Weights of a small transformer language model.
Size: width 128, 4 heads of 32, MLP 512 squared leaky ReLU, 3.84M parameters.
Each number is 200 + 30 x the weight over its row's rms, rounded and kept within 0 to 999. Layers, rows and columns count from 0. The size before them is the row's rms in percent of the matrix's.

# layer 5 MLP down, 128x512, rms 0.116, rows 0-108, columns 0-63
106,249,196,251,276,198,249,216,194,195,188,184,216,199,163,205,223,176,201,252,156,230,241,253,272,199,224,203,190,204,197,227,172,200,220,223,192,202,179,201,221,187,240,162,192,209,256,235,202,192,214,149,154,184,209,164,166,159,251,259,236,179,143,215,184
101,169,214,156,214,215,213,231,214,202,231,180,182,231,226,183,232,190,235,147,160,177,165,206,269,211,228,121,201,196,176,209,146,179,217,229,227,183,211,182,122,205,165,125,203,180,186,261,242,182,162,252,125,241,240,239,188,174,237,201,203,191,178,179,222
185,184,208,195,186,220,219,169,185,227,219,232,225,173,219,242,190,225,221,185,220,186,206,192,199,238,235,243,191,172,219,221,232,219,217,198,210,210,189,187,237,270,248,204,185,202,194,218,233,262,198,216,231,250,219,243,211,214,197,206,187,255,203,168,218
097,220,173,186,267,188,200,268,251,206,263,199,202,230,217,134,247,217,193,165,192,184,174,236,238,170,229,187,203,187,194,137,208,155,120,207,238,191,254,153,138,213,176,235,229,186,242,175,167,213,131,220,216,174,231,187,166,207,271,187,198,190,209,177,195
084,205,193,179,179,220,195,135,213,250,230,259,177,237,272,216,135,228,218,232,230,229,147,146,169,161,229,195,115,204,190,197,221,194,192,254,231,190,147,190,227,149,197,180,172,205,201,186,183,194,226,195,189,217,159,212,228,210,210,198,142,147,169,231,233
095,200,246,216,186,179,194,189,226,133,206,187,179,207,220,201,203,114,253,206,231,196,149,243,169,180,200,172,165,250,216,217,187,182,204,211,210,232,202,152,200,183,223,203,199,176,185,152,198,192,215,218,191,158,248,201,239,201,254,195,249,188,189,228,241
115,245,235,208,223,161,216,219,184,178,228,189,170,198,165,207,235,189,222,217,213,221,210,233,264,195,231,142,221,207,166,186,161,198,169,221,209,193,206,166,205,163,195,230,200,240,190,180,196,158,222,201,212,183,226,241,215,218,222,247,246,170,216,140,201
096,219,182,168,203,230,181,234,176,193,222,171,199,152,192,160,190,236,192,228,216,221,217,229,200,115,146,248,185,189,208,162,166,161,194,230,251,221,201,202,234,194,185,209,276,207,248,199,188,199,219,218,230,243,214,244,212,205,227,250,176,176,272,191,210
099,157,163,178,175,258,177,184,183,215,206,182,186,187,235,178,168,203,155,153,189,166,194,191,200,159,237,217,227,164,216,242,223,182,206,179,218,253,169,214,238,173,250,218,187,170,215,208,183,237,167,190,203,245,216,239,130,238,187,131,199,247,193,224,162
117,219,180,169,216,175,224,212,247,164,235,134,204,172,200,198,181,201,197,191,222,216,167,181,219,261,207,193,207,217,198,228,202,152,119,259,183,212,228,182,216,195,156,204,238,229,185,220,158,133,196,187,180,238,200,200,208,173,182,201,194,182,241,253,202
089,220,191,208,206,161,215,200,186,233,151,206,240,144,183,217,218,184,119,252,181,241,194,133,169,185,211,129,209,195,203,197,279,199,167,222,169,184,199,208,225,287,219,228,187,172,172,181,200,252,177,171,163,159,190,215,196,201,181,194,208,192,180,153,182
101,197,212,208,204,215,204,250,205,243,187,247,219,179,200,152,184,178,192,231,201,228,241,224,187,170,218,217,210,219,219,179,164,176,249,177,190,269,201,222,217,222,229,223,207,184,181,175,151,258,174,216,176,194,150,177,209,132,217,190,204,232,167,196,228
101,166,185,199,198,226,225,175,241,187,192,198,169,178,235,212,180,208,147,201,210,212,159,222,257,169,116,257,182,177,174,205,196,188,148,168,194,254,216,214,205,194,194,179,186,176,159,187,233,231,244,205,203,213,233,176,197,180,212,204,209,218,221,178,183
096,204,179,215,203,224,211,149,128,204,148,213,219,221,245,238,155,231,223,231,178,195,234,223,159,201,185,195,216,156,221,176,184,223,159,197,158,191,212,195,276,222,203,255,186,182,200,190,192,162,193,204,223,211,238,203,187,234,212,163,180,196,145,200,218
098,214,263,167,175,167,172,214,204,163,190,200,150,193,156,156,198,184,179,203,240,192,217,220,199,243,265,223,211,205,165,215,208,227,248,248,227,201,220,208,197,144,162,194,222,234,188,195,183,150,239,221,231,177,211,219,172,233,220,209,199,170,174,127,253
104,255,205,247,258,275,164,195,196,203,208,200,186,165,232,243,207,200,194,225,213,154,189,190,244,194,249,176,128,214,175,189,193,225,195,177,186,152,193,231,183,197,213,181,146,162,211,180,208,160,176,190,183,203,159,199,243,198,207,190,229,227,129,105,239
109,230,201,285,238,181,160,203,160,200,236,155,218,219,199,236,219,256,199,182,214,230,249,225,219,220,187,204,190,224,199,206,214,195,185,208,173,198,217,216,209,222,212,174,253,165,129,237,176,226,192,276,173,181,210,219,266,199,155,235,216,176,215,206,237
094,256,193,154,262,183,136,201,204,197,146,214,202,155,193,205,188,179,251,185,213,148,254,187,183,159,200,227,216,188,230,215,156,202,171,214,216,224,167,154,233,166,216,206,199,197,108,201,240,236,185,178,191,224,166,188,237,189,191,237,199,138,203,160,160
100,207,204,156,247,223,154,199,182,147,180,225,221,212,178,186,159,205,257,189,204,210,209,210,226,197,224,181,196,228,192,241,212,247,183,160,180,249,180,235,214,195,163,240,221,173,197,165,174,177,211,171,207,134,248,160,202,181,202,229,240,237,242,147,180
097,182,179,162,212,134,177,182,203,195,223,244,252,168,111,204,176,212,190,199,192,196,237,245,223,188,240,177,211,185,245,200,241,190,215,223,230,180,216,132,168,201,141,175,258,247,253,187,250,215,239,209,219,172,119,142,193,188,171,194,170,199,212,201,172
102,223,233,194,184,183,265,242,164,210,180,211,163,256,188,198,161,147,198,190,210,144,186,222,233,193,247,192,181,230,203,173,209,200,210,204,209,171,239,178,229,238,144,251,240,203,207,161,174,171,146,233,194,190,178,199,194,201,181,178,223,200,211,204,211
101,184,190,220,188,213,161,184,219,212,211,147,207,243,255,219,233,205,226,211,211,216,207,165,224,186,212,217,230,260,187,160,210,193,232,211,193,171,236,242,264,226,208,241,200,241,131,206,246,177,240,207,263,190,175,211,211,256,185,242,184,174,252,240,245
096,198,191,197,206,175,174,188,193,189,217,245,183,196,166,145,162,180,194,217,248,219,227,213,261,237,232,214,187,195,191,165,142,180,190,173,158,179,163,190,181,225,232,176,170,244,201,177,195,189,220,234,185,222,221,213,203,184,116,247,198,177,223,192,206
090,174,238,170,176,242,258,189,193,183,207,199,124,154,228,236,206,201,175,226,216,198,209,225,207,233,172,157,166,168,229,205,218,145,202,180,175,174,252,243,233,171,213,209,197,141,111,166,135,172,217,198,231,164,164,209,179,132,188,271,194,176,151,215,200
094,161,178,175,199,182,192,187,241,223,234,193,165,171,227,202,184,172,144,221,216,240,212,217,146,217,182,253,197,197,212,220,214,197,239,163,219,191,194,206,183,227,223,195,209,193,200,138,212,217,198,160,222,216,183,177,208,204,195,192,195,188,231,181,211
101,245,147,191,186,159,188,241,186,219,203,212,248,181,205,248,150,179,221,210,246,210,146,120,198,151,206,191,195,204,181,236,181,223,220,202,228,158,223,185,151,228,253,176,197,169,180,187,197,214,227,244,137,211,195,152,241,204,169,186,160,230,145,231,119
097,195,138,169,242,244,247,186,178,175,267,193,231,234,111,217,205,194,194,245,219,182,166,221,184,241,232,174,191,142,208,183,174,278,192,214,185,274,227,170,201,164,212,224,208,200,233,204,215,178,230,219,261,165,186,220,219,189,182,234,189,228,223,187,165
099,196,138,183,191,212,193,239,192,232,204,210,209,182,198,194,216,213,176,178,222,239,233,201,167,169,178,198,240,169,161,209,171,253,183,215,144,208,191,225,213,194,191,186,195,185,250,231,201,152,228,219,209,205,232,170,174,148,203,205,199,217,203,162,206
105,216,189,276,184,227,211,159,145,214,189,177,216,205,190,179,224,240,165,203,167,213,155,185,207,199,196,235,167,189,258,212,201,193,195,159,172,209,224,254,231,150,207,210,186,209,179,154,204,194,156,205,243,155,237,215,186,183,194,248,184,218,133,182,184
108,235,169,204,212,219,221,215,165,198,187,255,229,197,252,269,189,147,221,138,210,210,190,206,200,185,221,206,234,195,209,183,185,205,202,162,210,205,181,186,197,207,218,173,170,202,175,191,259,255,186,207,225,182,228,181,197,167,202,168,186,193,177,136,227
093,224,230,202,229,210,189,234,206,185,225,232,174,170,285,180,164,248,188,233,213,204,209,133,189,200,156,262,194,184,235,161,234,171,173,249,168,221,194,169,195,169,168,143,184,178,219,230,209,180,183,214,259,162,180,179,247,177,180,180,227,203,225,238,271
092,171,217,144,147,209,161,212,213,251,224,242,184,203,223,240,177,221,226,244,207,214,135,196,142,216,217,236,181,176,191,213,204,174,165,194,183,263,219,224,192,167,275,247,209,188,197,200,181,211,186,252,175,211,236,211,173,242,215,222,218,191,181,233,219
103,189,227,216,236,232,245,284,173,231,178,194,130,228,224,198,253,209,228,175,206,213,141,200,122,169,220,223,169,224,178,235,241,242,199,239,178,271,195,221,220,173,238,261,213,211,157,189,207,224,182,220,215,223,223,252,175,159,238,262,245,217,191,219,184
096,166,166,188,159,225,231,168,124,197,220,229,215,160,185,270,239,169,200,229,164,172,217,211,201,191,167,225,250,213,198,190,223,234,217,211,219,205,190,190,226,194,184,222,235,195,226,178,201,208,207,237,228,185,221,228,153,257,209,203,172,194,198,201,106
092,223,222,212,153,184,240,241,213,141,223,197,193,244,207,218,152,179,206,162,189,228,214,186,214,209,222,204,216,210,128,188,213,203,206,191,211,219,222,113,197,221,176,191,256,190,246,173,193,185,188,217,165,171,227,252,181,186,218,191,220,167,201,194,227
089,188,195,205,199,201,212,221,244,213,169,192,231,221,202,184,203,161,243,119,206,144,163,197,218,269,173,187,161,186,194,188,208,238,111,246,212,180,220,172,178,186,197,211,235,198,187,193,225,190,189,265,238,176,203,252,171,190,205,192,233,233,212,124,178
100,245,217,170,201,195,224,176,203,213,155,225,213,220,209,227,220,185,151,224,201,186,203,219,159,186,193,237,190,205,251,170,184,164,189,172,244,186,198,183,199,214,205,168,158,163,213,187,204,201,166,226,165,182,212,202,152,187,150,172,230,165,172,155,175
099,169,203,246,183,179,187,218,197,201,183,205,159,203,252,180,183,149,172,198,204,186,151,183,200,216,212,209,193,208,216,224,171,245,240,131,174,259,201,215,242,208,246,235,182,257,168,209,217,179,157,261,228,191,188,195,196,148,226,167,213,163,214,170,214
093,245,221,164,237,142,163,271,236,176,230,216,201,222,168,194,152,178,203,226,251,245,234,188,175,165,168,233,292,229,202,176,156,192,162,166,200,207,243,200,249,171,219,223,205,209,219,199,211,176,251,218,188,230,199,177,204,219,212,203,222,187,193,214,153
095,185,207,230,169,229,178,161,243,223,240,247,197,136,224,199,259,184,259,159,217,200,219,268,172,252,176,191,260,222,172,161,224,176,156,212,187,176,154,179,227,199,175,129,191,209,208,162,138,178,213,196,253,247,248,180,217,212,170,184,199,209,226,205,228
097,204,210,245,176,208,210,179,243,214,170,199,177,182,180,200,205,216,171,252,244,244,179,220,221,242,240,214,207,166,170,218,237,203,226,226,185,181,186,259,232,220,243,224,165,190,189,165,199,173,224,207,237,214,253,173,162,143,198,210,210,253,205,185,185
102,172,200,180,227,203,237,195,199,195,255,259,165,215,199,213,209,204,207,205,246,278,251,175,190,204,248,206,222,209,177,198,237,190,222,212,190,256,235,171,203,189,243,248,194,243,250,168,173,208,176,175,210,219,193,204,234,192,238,219,166,147,190,195,164
103,187,196,155,213,186,208,202,182,210,245,233,234,226,245,174,228,200,193,164,224,221,177,206,260,239,150,210,167,156,163,151,209,137,175,203,227,164,185,197,195,267,188,195,178,174,239,203,137,260,194,187,212,219,249,225,203,202,195,218,198,210,207,166,206
105,233,182,223,194,229,244,179,232,166,176,186,211,154,221,232,200,244,225,196,198,180,196,201,178,225,206,220,195,175,220,258,217,224,197,172,208,185,180,193,205,199,231,212,190,248,224,159,210,219,145,201,203,234,232,214,193,217,192,205,162,193,156,225,177
094,232,126,140,183,143,164,199,171,261,209,228,162,167,198,211,185,164,214,172,174,196,225,124,178,125,228,202,196,177,162,203,224,153,182,193,190,189,199,209,227,178,141,253,202,207,174,199,236,179,255,214,205,254,182,217,212,229,178,214,228,231,177,181,161
106,202,240,236,182,213,186,166,237,198,199,223,175,231,229,189,166,216,173,215,174,186,209,195,206,225,166,207,195,197,227,187,180,193,213,189,214,197,186,212,205,154,254,198,226,210,208,213,178,229,160,143,200,225,168,267,166,221,192,235,201,206,197,181,230
102,216,236,211,193,187,196,202,165,164,126,252,225,133,226,185,233,174,186,238,155,152,218,216,173,185,111,200,218,240,200,230,195,223,187,163,184,213,156,202,177,203,202,181,182,223,208,193,211,203,272,188,192,185,125,200,181,212,191,205,171,212,157,215,170
102,244,258,221,192,234,197,222,152,182,173,169,176,220,187,197,175,195,198,169,203,185,211,143,183,227,181,227,186,274,207,217,211,208,209,222,215,247,236,205,158,161,202,180,262,225,180,157,214,197,241,174,240,180,241,194,167,243,236,186,252,187,213,225,231
102,157,183,228,198,128,183,227,189,191,206,137,206,217,217,256,253,193,247,187,151,186,233,236,225,174,163,222,221,149,158,190,199,210,199,173,223,218,228,128,193,193,178,149,227,127,203,205,244,196,224,265,215,164,264,220,180,171,223,201,237,220,209,214,208
102,198,245,197,197,182,214,247,165,210,179,182,266,233,214,225,193,201,181,238,155,220,204,149,200,203,217,218,203,207,225,208,214,179,210,161,228,194,206,177,186,195,245,177,195,183,202,218,214,208,167,201,204,257,226,173,238,119,153,199,148,221,153,257,240
100,165,201,187,185,159,197,213,201,217,228,221,247,220,246,231,175,197,214,207,194,222,210,213,233,248,165,219,196,193,158,209,212,184,164,187,226,221,221,164,168,221,166,161,168,157,226,187,143,235,256,198,154,211,199,220,229,186,175,244,197,253,210,225,191
094,138,178,251,197,152,163,138,222,190,230,199,208,224,209,187,183,155,185,159,217,182,182,191,212,186,161,179,167,264,213,166,190,208,200,194,216,184,197,197,201,222,196,175,235,211,188,204,233,213,203,177,265,206,204,221,214,197,269,184,201,171,181,197,213
095,173,202,202,173,221,227,179,195,164,232,212,200,274,189,213,217,162,176,168,148,208,186,211,234,220,199,187,222,248,230,174,188,152,173,209,210,178,208,184,191,197,193,178,159,219,242,170,156,192,167,197,221,169,196,162,207,213,151,182,210,192,243,199,244
098,230,175,211,231,158,169,267,204,196,147,236,221,216,231,212,235,221,191,210,235,231,207,233,147,213,225,194,186,214,258,210,185,164,213,210,202,279,166,172,204,255,200,150,176,210,207,211,190,231,207,229,218,218,238,233,161,250,215,218,216,173,171,226,269
104,214,239,196,212,173,197,184,209,135,188,152,203,218,194,148,170,181,211,182,210,202,160,138,227,209,181,202,209,192,170,196,179,179,205,184,171,174,182,210,110,178,182,190,241,214,179,183,178,210,244,197,220,176,189,183,153,178,196,174,263,206,219,199,216
106,204,258,250,261,258,176,197,204,182,160,207,189,189,219,211,167,207,213,168,195,181,188,226,210,229,154,215,167,177,233,234,179,226,193,162,191,149,251,282,165,185,198,165,208,229,182,175,215,184,163,212,175,218,211,187,175,183,187,251,229,207,193,230,240
098,216,209,259,218,174,226,191,246,222,230,190,243,227,208,209,213,194,208,220,161,238,191,217,150,199,239,192,218,227,193,170,211,233,209,208,211,140,217,216,223,215,193,224,255,181,206,197,184,204,221,185,236,231,250,227,182,202,231,223,194,208,213,149,239
097,262,194,204,257,174,187,193,221,244,201,208,248,241,224,213,194,208,181,205,219,179,239,263,165,218,161,216,178,256,250,169,207,196,208,187,189,229,177,148,175,182,146,143,180,175,255,186,153,200,222,189,161,163,180,208,216,187,206,190,184,227,194,185,264
106,152,222,141,160,223,220,157,134,167,218,218,168,189,216,225,208,142,235,240,220,141,142,230,189,164,282,202,232,128,190,222,211,223,206,173,176,206,203,217,223,218,213,215,157,220,246,158,209,190,206,236,199,222,241,168,166,196,183,203,201,208,204,159,173
103,184,176,147,207,216,177,162,236,212,222,199,184,210,161,209,206,224,250,226,174,143,168,270,163,237,225,192,207,174,223,224,215,164,197,153,220,129,238,187,165,210,217,234,169,232,182,238,245,227,195,194,160,182,227,209,169,207,165,193,225,190,227,234,161
097,190,175,197,180,184,245,191,218,140,267,207,207,221,241,254,218,222,190,216,163,173,191,233,236,185,179,208,200,119,197,146,184,218,190,173,233,196,157,151,220,244,238,154,192,212,239,204,206,189,236,171,177,196,213,206,214,183,211,189,196,223,225,210,200
101,205,154,183,214,206,174,191,238,204,129,209,221,243,228,170,204,191,214,150,167,139,206,206,234,159,173,214,180,230,190,168,198,230,191,228,200,205,212,237,191,204,200,217,244,222,253,237,181,197,205,223,223,198,180,172,221,248,168,170,202,219,151,219,153
096,206,181,188,232,187,194,179,217,170,194,192,213,190,191,193,222,227,250,204,206,191,247,285,224,214,208,216,198,245,178,173,164,213,213,189,252,238,188,177,222,183,203,219,198,168,214,235,211,227,249,211,187,197,139,222,221,188,245,231,225,155,205,238,254
103,218,212,171,179,186,208,222,209,213,180,224,159,228,179,140,225,268,193,205,176,180,239,219,243,243,199,184,189,206,136,175,198,171,202,214,245,233,222,179,157,236,205,218,211,166,210,192,259,170,238,192,180,165,162,234,173,218,210,237,189,155,186,181,190
099,204,255,244,170,225,185,201,192,170,197,201,171,196,230,175,209,190,200,175,173,224,238,249,211,211,220,201,196,211,160,172,274,163,220,257,196,201,193,221,151,177,181,265,241,194,188,190,183,187,212,224,242,147,214,202,218,208,226,200,188,216,270,196,202
104,222,182,177,186,189,263,232,242,192,242,218,168,182,182,204,159,162,274,227,216,186,251,187,244,187,188,170,172,292,149,153,178,177,209,189,245,188,161,148,243,261,215,195,182,150,180,210,149,204,238,208,244,189,267,182,225,227,225,163,234,172,217,216,152
101,229,262,218,172,217,229,232,163,219,174,193,212,220,216,213,204,182,167,227,189,163,183,120,228,216,162,166,200,177,232,275,247,231,221,199,153,254,144,208,173,198,167,223,207,214,169,208,196,277,176,239,244,184,206,228,216,242,218,194,230,204,167,106,242
101,201,164,221,214,140,217,209,200,174,199,137,203,192,133,177,193,210,240,211,215,227,212,220,207,226,206,159,180,211,155,239,214,274,192,215,214,187,243,160,178,222,147,184,162,180,209,206,231,183,260,216,246,176,238,198,190,209,193,212,198,186,173,218,175
096,176,156,197,197,191,152,168,194,214,200,174,102,174,177,232,236,168,207,133,165,207,165,157,172,153,183,202,209,185,164,243,253,244,203,206,204,212,160,226,206,149,221,192,175,218,133,232,184,169,205,205,202,184,237,220,154,221,151,225,232,224,164,210,152
103,207,198,133,148,246,189,200,238,141,184,193,239,193,223,159,152,214,196,131,205,266,189,161,185,218,199,237,258,205,241,195,187,157,151,260,219,154,150,208,189,177,211,205,212,219,189,253,168,213,209,213,158,212,234,238,244,196,142,265,185,216,226,151,263
086,230,173,195,222,156,176,232,193,197,203,193,230,240,113,156,200,224,207,220,218,170,240,215,208,207,194,174,193,214,172,186,189,134,267,202,182,213,242,194,158,180,217,297,226,252,185,222,195,229,213,213,199,135,139,171,237,185,198,196,182,186,172,188,205
098,165,222,250,209,211,202,204,251,152,208,201,179,175,179,207,211,183,205,213,138,163,244,255,225,213,200,163,189,219,218,229,280,222,200,178,169,242,133,185,227,190,230,240,193,144,176,231,174,172,231,188,186,205,155,163,205,221,215,140,215,237,184,216,178
100,201,180,230,211,222,177,140,222,192,229,241,183,222,158,204,215,214,197,178,278,222,199,192,191,175,181,197,220,219,205,188,207,167,181,199,252,206,233,224,196,227,211,200,190,204,194,201,172,192,160,141,163,190,160,191,187,201,134,207,208,189,199,181,218
102,184,214,168,125,222,175,182,179,191,181,197,158,253,174,199,216,183,138,157,151,188,229,180,135,191,130,228,170,204,191,188,197,224,202,236,185,193,178,160,176,183,196,201,173,167,209,203,190,178,199,278,185,161,207,191,219,245,195,101,170,131,176,228,228
097,162,206,204,201,151,212,149,228,181,218,219,178,180,216,147,202,193,170,203,184,228,172,198,198,228,189,201,202,230,121,237,208,214,163,205,202,184,147,195,192,218,162,179,223,159,240,258,217,178,217,182,218,227,215,171,268,218,206,206,183,192,219,175,165
101,144,173,213,251,215,201,214,185,171,188,195,187,182,165,191,198,178,243,234,193,200,205,185,197,214,177,200,176,157,210,182,134,155,215,191,192,180,236,184,208,176,215,261,200,130,172,200,173,196,239,222,208,212,188,227,135,166,229,180,198,201,198,151,187
097,152,189,177,262,273,155,202,220,222,226,155,177,187,198,209,203,123,183,165,206,217,156,251,185,231,162,223,240,218,216,200,161,135,177,210,183,191,187,178,199,187,186,187,265,220,208,252,186,195,242,186,164,192,198,157,218,203,269,160,179,216,224,232,184
100,197,142,211,188,244,186,159,200,183,256,167,237,266,218,165,205,234,171,225,184,223,178,191,203,237,181,190,202,193,260,246,216,207,223,183,166,144,164,186,215,154,231,162,198,202,179,190,228,214,196,199,230,232,206,198,133,223,217,228,251,199,196,189,215
087,156,187,239,221,184,210,181,217,207,209,158,146,263,207,198,209,217,218,209,200,227,181,152,195,209,214,232,162,212,163,239,233,216,136,264,228,126,191,235,203,190,168,188,202,245,230,220,194,159,194,176,161,244,255,207,217,193,207,258,217,199,183,207,214
100,218,212,177,201,238,187,189,253,197,194,218,158,217,217,212,181,210,181,168,185,168,231,258,207,221,185,264,166,157,268,197,180,200,207,203,212,175,232,208,173,258,215,152,179,189,258,235,183,199,179,173,226,191,161,252,203,231,144,188,179,247,165,218,202
095,205,202,211,225,194,289,247,179,164,163,224,218,224,214,197,194,144,171,223,202,202,230,230,274,190,191,225,240,270,270,181,189,262,153,197,182,257,185,169,203,255,232,197,139,193,226,214,167,211,174,162,220,149,191,173,219,172,154,207,184,211,203,151,192
103,232,156,190,221,162,229,236,257,189,211,178,215,225,213,190,219,250,179,218,253,201,219,198,209,174,180,204,205,176,230,249,185,194,181,240,193,98,154,203,174,181,193,209,165,257,191,232,211,164,222,199,192,227,230,153,240,241,197,256,170,223,159,170,209
087,180,159,240,222,165,197,224,161,284,191,188,199,124,208,198,119,140,207,137,185,199,205,156,168,186,202,179,134,204,125,219,162,218,248,228,243,209,164,163,180,194,215,205,198,148,242,243,185,157,159,200,189,169,207,206,189,171,154,220,175,152,189,172,154
094,255,227,218,233,193,210,150,176,189,289,200,199,211,223,176,213,133,116,185,208,188,203,206,179,213,151,199,202,148,202,209,95,128,184,243,234,242,244,246,215,152,189,221,175,179,244,247,179,183,176,155,203,219,168,202,205,186,249,210,204,172,186,211,202
094,167,237,214,174,266,184,183,190,158,222,190,208,187,204,195,162,191,183,156,186,173,204,241,190,215,249,188,190,232,202,206,198,159,197,171,145,186,142,243,160,216,205,202,185,151,186,196,226,178,202,216,237,157,194,178,157,231,195,244,198,209,193,177,214
103,166,226,228,192,224,243,183,187,143,174,154,190,189,176,182,181,250,204,166,196,244,233,234,221,205,216,224,195,189,225,236,201,197,203,194,186,175,149,213,223,148,189,189,194,237,206,230,234,181,143,210,213,185,171,240,258,198,206,158,208,175,186,240,229
095,195,203,178,173,181,154,215,197,197,227,173,252,195,195,169,212,170,169,157,227,180,225,237,189,209,224,209,204,179,206,192,161,237,163,258,199,144,142,189,197,211,189,161,226,240,223,233,225,199,168,190,166,263,168,170,139,252,226,209,185,241,211,170,230
104,217,215,197,223,235,267,188,163,162,174,202,208,159,194,205,267,182,166,219,184,225,214,190,171,211,186,230,224,165,219,223,196,178,182,156,165,243,252,209,236,188,197,237,194,205,190,215,216,203,203,144,193,161,200,199,196,198,198,247,241,186,144,179,147
094,234,195,206,181,222,181,197,173,214,158,241,175,289,285,211,200,111,202,188,104,212,174,213,196,189,186,176,205,202,184,199,185,195,233,140,213,183,200,241,173,167,232,206,194,199,162,176,247,170,245,253,183,229,229,210,202,250,219,152,166,199,175,175,223
098,244,210,130,240,160,237,153,162,202,185,230,203,214,213,222,264,176,231,164,209,211,192,199,172,137,237,177,193,254,220,217,226,218,185,208,206,220,237,172,224,188,177,203,214,257,233,173,222,144,147,211,233,175,138,243,200,210,235,208,225,214,112,208,212
099,184,183,170,142,184,228,193,227,263,170,199,191,172,162,210,259,216,246,174,199,244,233,167,219,162,208,206,168,169,195,162,213,158,201,178,218,251,169,205,210,204,236,241,258,191,191,177,188,197,204,221,179,243,178,183,155,167,177,170,230,205,205,180,200
095,192,274,170,268,200,224,214,186,152,199,184,239,169,213,201,180,210,199,203,170,201,209,200,211,208,209,233,284,150,249,170,187,174,255,245,219,180,258,221,217,244,235,160,152,196,248,211,173,163,161,187,224,224,176,205,237,161,245,184,197,253,160,177,221
096,258,229,193,215,163,190,212,231,198,212,191,198,214,172,192,236,185,213,209,188,207,215,204,221,169,203,232,228,260,210,246,125,176,166,225,221,217,170,198,175,173,174,170,184,195,164,224,213,188,188,160,215,223,144,194,162,182,188,203,222,187,234,245,218
102,182,167,168,256,185,152,201,187,200,165,215,217,179,209,231,219,177,166,169,214,210,246,197,239,182,184,183,164,166,211,146,178,154,194,151,244,206,200,190,246,251,140,202,266,222,215,192,207,182,220,185,142,158,191,206,201,156,216,187,176,143,218,155,206
102,197,254,189,251,234,179,199,254,212,167,180,209,225,186,189,159,195,196,179,212,193,258,259,199,139,243,192,247,162,187,153,188,190,196,225,188,206,214,185,175,215,200,207,182,167,299,190,132,187,207,213,190,187,243,188,246,241,246,238,179,175,228,229,208
099,150,169,173,213,201,211,204,241,186,162,155,214,224,294,185,167,181,160,217,224,251,182,189,254,194,195,227,211,186,207,205,222,170,197,148,132,198,188,246,151,194,205,246,172,165,154,197,212,243,232,215,243,203,187,232,184,168,202,155,224,232,139,231,211
097,218,203,144,210,221,150,171,183,202,175,212,135,217,211,201,233,229,254,227,176,220,213,189,199,190,179,218,213,259,170,207,186,207,219,193,211,244,173,203,168,210,206,183,248,204,185,197,192,199,193,156,160,216,181,155,202,198,236,155,229,157,190,171,200
108,172,243,198,195,196,229,216,166,175,249,260,164,213,226,177,198,249,235,238,223,174,213,238,201,228,188,251,195,191,202,218,181,226,193,213,198,198,163,165,189,215,217,173,243,259,262,196,192,183,120,215,189,194,202,208,216,158,201,207,176,167,195,185,203
092,197,169,210,142,181,171,201,124,230,172,177,221,199,182,190,230,236,210,162,206,219,196,156,268,251,151,199,190,210,232,219,128,249,196,217,200,196,221,190,247,244,249,215,196,206,148,178,198,196,181,137,187,170,227,162,219,160,231,201,188,225,226,234,123
092,126,250,186,143,257,194,222,279,160,219,191,166,191,194,173,187,201,205,185,192,225,231,161,213,234,195,161,212,207,199,195,195,236,185,246,204,171,165,203,239,206,222,162,149,193,218,248,172,170,223,209,218,187,206,199,200,232,156,166,218,190,238,203,242
100,133,189,215,198,209,182,201,204,214,154,235,155,235,211,161,151,154,151,220,174,221,192,204,229,175,232,210,176,225,262,236,234,170,189,161,203,202,161,185,157,193,240,172,238,210,217,299,197,244,211,182,213,241,206,237,207,242,196,159,217,163,170,209,195
097,152,218,214,240,227,245,205,165,232,221,254,200,240,177,266,186,153,205,157,197,181,195,197,250,149,194,181,228,198,202,251,204,249,182,198,227,221,176,221,177,174,178,201,209,171,227,148,179,227,203,148,166,191,253,181,145,181,207,213,256,198,151,185,184
096,222,199,220,228,178,188,200,183,192,201,179,224,205,155,182,240,158,210,291,192,170,175,186,209,204,236,152,230,213,217,193,215,209,215,148,253,188,231,210,210,163,184,217,202,165,218,193,182,165,183,171,246,188,183,269,187,187,183,218,225,206,231,154,185
099,193,195,202,226,192,166,162,277,202,179,235,222,165,207,188,210,195,206,184,194,203,188,184,198,187,244,250,201,204,244,189,203,156,202,258,198,207,226,200,190,168,202,174,161,190,233,159,207,160,205,180,192,155,220,145,239,189,204,205,194,143,194,203,173
107,208,150,163,191,163,233,146,206,254,165,208,203,189,193,220,221,222,251,206,170,166,181,220,206,181,213,172,153,199,173,268,213,165,200,185,194,194,167,186,225,177,236,183,166,169,193,208,222,214,199,202,183,193,197,198,188,249,150,177,191,221,222,206,197
104,158,176,229,210,149,135,177,142,208,175,224,181,216,192,203,149,256,180,151,182,246,171,245,213,192,189,151,211,220,214,210,182,277,230,238,268,156,175,186,239,172,185,155,213,182,163,192,259,211,239,225,213,178,143,165,266,199,227,174,211,157,246,178,187
097,199,152,262,227,229,218,252,211,226,161,199,198,233,160,197,184,190,149,151,203,174,202,202,161,218,154,199,193,185,214,188,204,225,195,178,164,217,216,199,217,176,219,198,211,197,195,212,223,226,184,197,205,215,216,181,148,209,202,197,277,217,179,217,145
103,159,188,169,223,197,252,197,204,224,258,222,204,224,225,195,220,216,131,218,184,164,205,227,232,251,222,139,265,206,174,192,215,229,209,235,173,222,203,215,184,199,164,173,249,184,200,201,236,119,198,198,221,265,205,198,212,185,195,225,182,179,180,179,225
099,222,199,199,193,190,238,189,154,176,230,180,175,168,154,175,242,215,187,212,174,175,188,157,201,244,198,146,236,128,223,253,134,169,198,191,234,163,215,221,216,185,244,233,152,214,265,248,269,243,216,190,206,247,222,168,204,192,256,202,216,178,135,195,176